Each number is 500 + 50 x the weight over its row's rms, rounded and kept within 0 to 999. Layers, rows and columns count from 0. Numbers have three digits each. The size before them is the row's rms in percent of the matrix's.

# layer 7 MLP up, 640x128, rms 0.0717, rows 494-639, columns 32-63
108:506433589528574472446512487529404471569520506574437443476519401548495449456450474558415512549538
117:507525368568505519471485442576536556566556431446424496554413555406496486492537548587545586437455
117:485357578394486382443499526536479539496503520450543421562492463408519518575468502480394498472565
107:526551523472376495558471516567503455498535525445413516587474467619514449448523473514432577461478
094:432544525476515494537470518540460476434481549424493544532469527564516536430468488432499473501393
110:468484528515463397485468507498464532470488565564503473522460447517560582502474489491459536530549
100:507498470503450513434471457437440536476511508488512414452534438510441515499444527539450516433502
090:522488489539571570572517490585546556466535521446457470603459518428446490520584477510447606482491
099:572454442499472525534450541431471459515520534411531424507485537545465546505576560438524500440466
122:539522534474481463508415512569593484483491479489486429612384481428516513553498496593445475423502
097:533494515536458461558463475526488534475519464494480488469509472498592486475495449538522499494414
092:585487394592500560448412457437504459582536513439493546503482556496441534559472474509484505539524
110:469478484523533531544475551561420581483476518483481540518469556577596534529489471458569457558482
112:563509559533477502448497565513504496601484429558404507490532453470457507527545455562453573513450
094:403419517542564486469532459468606578615438444503554399499491497493517567437615513544449511484482
091:520534463442471497449545499537483378441418528573466596523454515503431570527476538597482464462480
102:530527454595571549553470476484455550463449497543434434481438516553488480571528528545543446359596
088:473507580535581538466492501486484501401473539498529490475538596541438484555512513451515428572507
103:532484499524539440484499510434449492439478471490510597473482590538533469405524535555495519528444
109:509468510473415490513460433581533525459515487533499570476485539445496468461485527517410480494531
085:468483549490482500463546475538492514575533528523501457521568510537479552493562640412457463431410
081:515458509546389467455484417529478561592538500524546538405659550479607489492570525570576475528415
095:542548555535541445407431481516513446492523446488475519470553613540522555447457516349504447593498
090:523570468504543518476446618414506488540587513509525531498454506546501424519502618441477544525462
114:519441432511446533490435619464541513441517538606531494506543500519476428500479440406481537517407
086:445502548561556468568600577436541592487541492467526484504539472616510562410485413540478517443467
107:579524376502569481468479426563497612566537486564550474477429501571514455442439457491543587487542
100:383439497481462414455495449498503530526614472490606473511490545478470529469495505548496501555375
101:487559560621515428498567488504460541484430586523478504446511553420562498440443528502491415532468
086:525485566455505413527516554489499457481489564545489510499407573542531526595418533474472436544423
103:522605577496550476463541457449642446500594462496414539524451522621423487540506419581519536472449
094:567483485542526433469509534520399526549544472532503451503476538438379479552434483532584500501530
115:510504446490479457467498488570510557499454522545575486558420489520460599450370549613572476453496
078:514451567505482480441468483513533463464462559482516509496585504469440469560433440504519473457454
095:474434462604486463512570499559479579485439566537508503575476588442390580497469613448485538461451
112:559517512449528495444547450525461491365515544543491471590528543506490433428528546539499554495482
107:453453501564534500570446548473547578559386546583578502474489419568542547509578420570525524440536
104:458415431515505425473494534441455554484405504536449484467499433559490420515524613480492422433485
104:516408394539495568588443493445514522555529496460527509584450415516608558416532502564532443487550
092:520569507487492536488530479513510454308568491503537568518489549475567506556473564496554504487481
101:545508523576476448545486485566420525485503493433513436529503565516540552486548473498580413445528
109:467461529498437456440592439525520566494547528476478482468501512568377494475503506442439475437513
096:523555426548503514465480537493528525480612490603619510512502529518528534506511458590585509521464
094:487538497515525404455437506505555501558541504558463428511382392488560539447504457531524402453436
099:465503397412580467489505486504528538452526516597507542612578526619477439451529620496457425459564
097:484451507498552495528456492634519461480564461569454508445538546500505518493514583456381460509533
086:483491573583508502465511436470405526481419548506557532479511532586530381539496598454383560503412
073:469448467546481520526451461553595470447501530487484469572603466534507499481468496529443520528545
082:449494554526689432468467480460491455529576504518479453463522534482491583600407448370468538473483
113:452528488436485473357467507486482504589549599501482514533471516517498392500509419525546484459525
094:501554458592524466449429548488467528529599525472482528562442510447475523538481571480430463546446
122:583449541573466543536363486521536522603520491456454556504489422441518503434556480484499646480554
097:537471429450483521461544424563525560508503471476440535464448481466399460515446478506505501465515
079:426511471532477614459561491444400533552542557460535493516490502563512537566626528554559415567444
097:536486500512478542513506505468525567573486505527498453554432397460502559510537491529580456515553
117:475504479591452523483516506478489487504473474588461493562490518428479407467497508521498503525501
106:552554462512400511522491481582360481561569465526508491541429520326580494486566501517536495507532
104:506533507461527481592335515485548445528545580502530618565561471522413438442481498499507554447543
101:488620496553439445516502475473556556537515430563528577490543455507436502546512470448529473455586
101:506540481517550466583529512437474509557473624533573487518504462523548541512487440490466450513487
082:445466529537420650438477476447406488396482465428454545530461461523495443523459416532469477469435
102:486478523515493441431492532578537572508566507462467483463591525424541421452452480392543491527452
099:424506465541661395503499595410505560521435523445472384506463465512431520506543505434499457457522
093:509379417532509554525538460563410541517505557475517449559534425496472487437510524531483491465540
092:516504540541553464508466571550478472476511428519499431566491561465486367559512546557493463484432
102:495542454434467512507508464627501481552505383542490601473554463460541606542506560434522593472455
099:478411533409588493451462536429560503459490568486383483418437547572401472563460505447510513517532
099:449427511536516437540552440461624546533517585507499546569489526490421479437475469497478432563488
092:499449564444540409573505508440430484405482570519474514473453542509489577468594562417509522501539
084:483439433496492478510505457449536583437550542502468528588443409441432507542561539533486482473592
103:479561502473478463496502490489476460570568549589480495587482589486515503462526552560523543454468
116:533532503459515546484538407537498449502499424526472536525524535597570560529551477512540554522526
114:500504543434436463517385570419445501572455490518502638531391483503449506449485546463531451502518
126:496408514535475458436451482502576485443483498507512559457410449488451472481467454450548604503503
096:564452482494509406485483477511518551609533592555601484496470568449488506538577528557531525548508
107:469510468497555421486525449565511460533469471528471490475520473524543482512474519542593612509536
103:442445531401488539484482499498528617547474512580462508440539505505496447534463511433470454599523
096:537518457471615450519527524451592469504515473514493519506439526473417570482454479522383411487467
109:467496467551488509482421501541590535602563571468510501409416481558515510483524492482419471566562
098:463506513413503513492542466505530549455515516451506492485539493566464481396511567515519560487513
087:572461478436484553494454523485565519517519501446517551497411577513491489441545468491483414512438
102:503445472373492463542552406520470553548498396576459445615469499537493517491468577480515422471596
104:479474462458556466440450467480560620486521528441443461573446558493498514461488531538552438463442
109:434507480539574480545488471491607450448539461450573412496584406570501583482503483555543522497463
104:451588379457516399569549575537549530521548527517568471596531517476502460453564465477579526439487
101:539520528567516495421421509501475520540443396530381524524495502500531517465467483620500457527470
109:495542457516476482417476465552495519586414548566563567435396549416619511593457528488484511523509
078:531478576575488519523461397505527481481569474600434521540486408552531458441509516498384538564421
106:407567490528460529450521455512513411533524494396455566530484413408498501519448464516458528545470
093:510430481489498517418494480509423539472572463412461553476555549463506510491420415495508483465503
107:607537482504520579527493505515422519575504587511542501459538521543580530601467477483523520530521
100:398464444450483500393498449456548570470539450450518385530425497470558574504520476468492501619393
095:505523482555609408513561527525552444510469563523538521471581447499471487439597470517482496496537
098:585652562472452470555485526496503505534507519534530442547456539521518506517349527535529460480446
120:637533476505427408489434523535612441585535552551476427507469466598471472423433482582519550421583
090:486457501531531514504550423472443549455447556546562569512427461425508556491506524412557514558476
099:565472446517503499551492505434546441475566464510570549507426453495571403495456544480424562518532
102:561520516477473493534421508419438586515470622480535499575521459545526522500563458527476604590463
080:497427601481505345438457498480463449484431500434550511526535525440553432437426420493406476427514
091:540497551532563593496512546506533509526488561536567508584511396568572508585543565547402557521502
097:540469435438533496490380555458415483499467483433477518493454498459538520394503548465429546507546
099:443488481453482586456478461479570562464542513513550540475588538457440448547472439474475494593517
096:527447478493516484495522512491582531527491460538513480527582526518520451469430499533450489492520
110:375510550557419508475556511443592507476509525507462527492499513471473453383480535603553578568484
090:496575492496407595512454468604505503526543429485517565514562460571490474497423561497472476428560
099:510496494432465519475468391527498599418600430439434561463597474495478429539451522466538491584498
101:482535463416515608419418508412426448588409463528564560540559503432505484508476559486465523507536
095:500504482560509483415441444536606498518436512553513562595484428506558491465477557576473561504531
109:469472448506480500482615469522448517496503475442527439583517415562436501487492450490486488421568
093:456463522470378365545609499453544446506538393540440500546519473381594541463524555549511529541521
091:463495483486458497426540574491516527449534475503536405535451564454485509555580498546542506398454
097:599534517568510444407538430475458461479540526494546533564429392440427530587504594560443436541432
121:499600447436483510480456486517518584416556589576463603525406522430501499478488501540494440402481
105:527461509459528393501473511447481475468428543462477450509443495596463489547453429460483495459504
113:411466461522483525489550534505447497484504650591600435467557476478503517495430455531485532598520
090:527508473514524464497400512598447455497441551574551477490438388579454524426518557475470509562449
097:441539497418461385478508514502356593537440537451526475396501489473514585521473520504483466514516
088:506521493490444501466614539569547467522477504564474493538483563505444537553518450508526435413603
098:409533472544539505539471487405514509576417471574498542493452452474428563436571469456531473468572
113:542338474484447522530419483529480443475616510467540453514522561506533517421421524507415521467421
089:496423496501519479479485532465529544502517518452545573438527486553507494425524445488499561504524
085:508461538384472523442478412448472554516637544508559532497543537535409504654437542531547534485444
110:622570543485568434477575470529474521560479608469423530475445455460511513480455508505514472551543
104:539475475447556521499470447539518456595499436533463562444494476482458485454487546492508542559424
105:523477512520449472531454519493541428447590435564439506502468435461611489394475467467474499477465
110:487502470555526484496657561479493546506514454493542487537550497488490480415604479494423431502484
099:523422578539470497446455452583427572446594500432493517517565470513491441378543432456590522453527
102:446534495519500573483497473478435564501409446499510431509442502458584511527498643422451504478511
096:578484496489520441485559509572485606487503530559475471550518540491470595526474527522462513521394
111:520569556512605472586534560488490513488528528421441551525500493457489511634497513476507536490533
090:515533546445554541520542454461453534520493559444561481541572459489449503459460526407462475465539
106:467551502474480509476461471560454478465562516544437429516510514520465480486575472489475524524449
075:517514567558436499484521477571465524483489457541466503520489522459467559447567398527548530497412
076:445461518566520471507518522440496498591434543519508477487627567477485535553531399562530639458531
104:577530476482568480502546462518482413506523517558485512567546477433506589575511588410541469422535
102:496468469455461437430514446515516471476626474474536574496512444535481546499500521524534469524459
092:476603521494497461452462546402455622482533560495563525527485402535478524528543495474499441462456
103:526507404310440515396578421469446494517483501584509534439507547509578503488440488485541507469537
095:505479457429574398545497567484513633556543510562445468511487403616458523471526574469431468560566
096:502399497516592517453407466486451454542386532577533451478491519527440410501533512467537460340468
122:562507471442375477488444555563557451552468503525544490475597536488515476535530479483524473495545
104:560558529557462429497463505502517557443503548450436354437481502467452538512529405559443532509470
109:583511476424569530484571566548471489587531505555508582499433556482550530417498504583485483374520
069:484588459473410490485581491481488512447640548515449500535494533506566503481471495488572491502452
108:448473490511493499449495531468426471549535483480450498509401556573462498431525515595454394416457
113:516543584524590519550436475477531471506570457517527582488488431515495416578557511487507504480466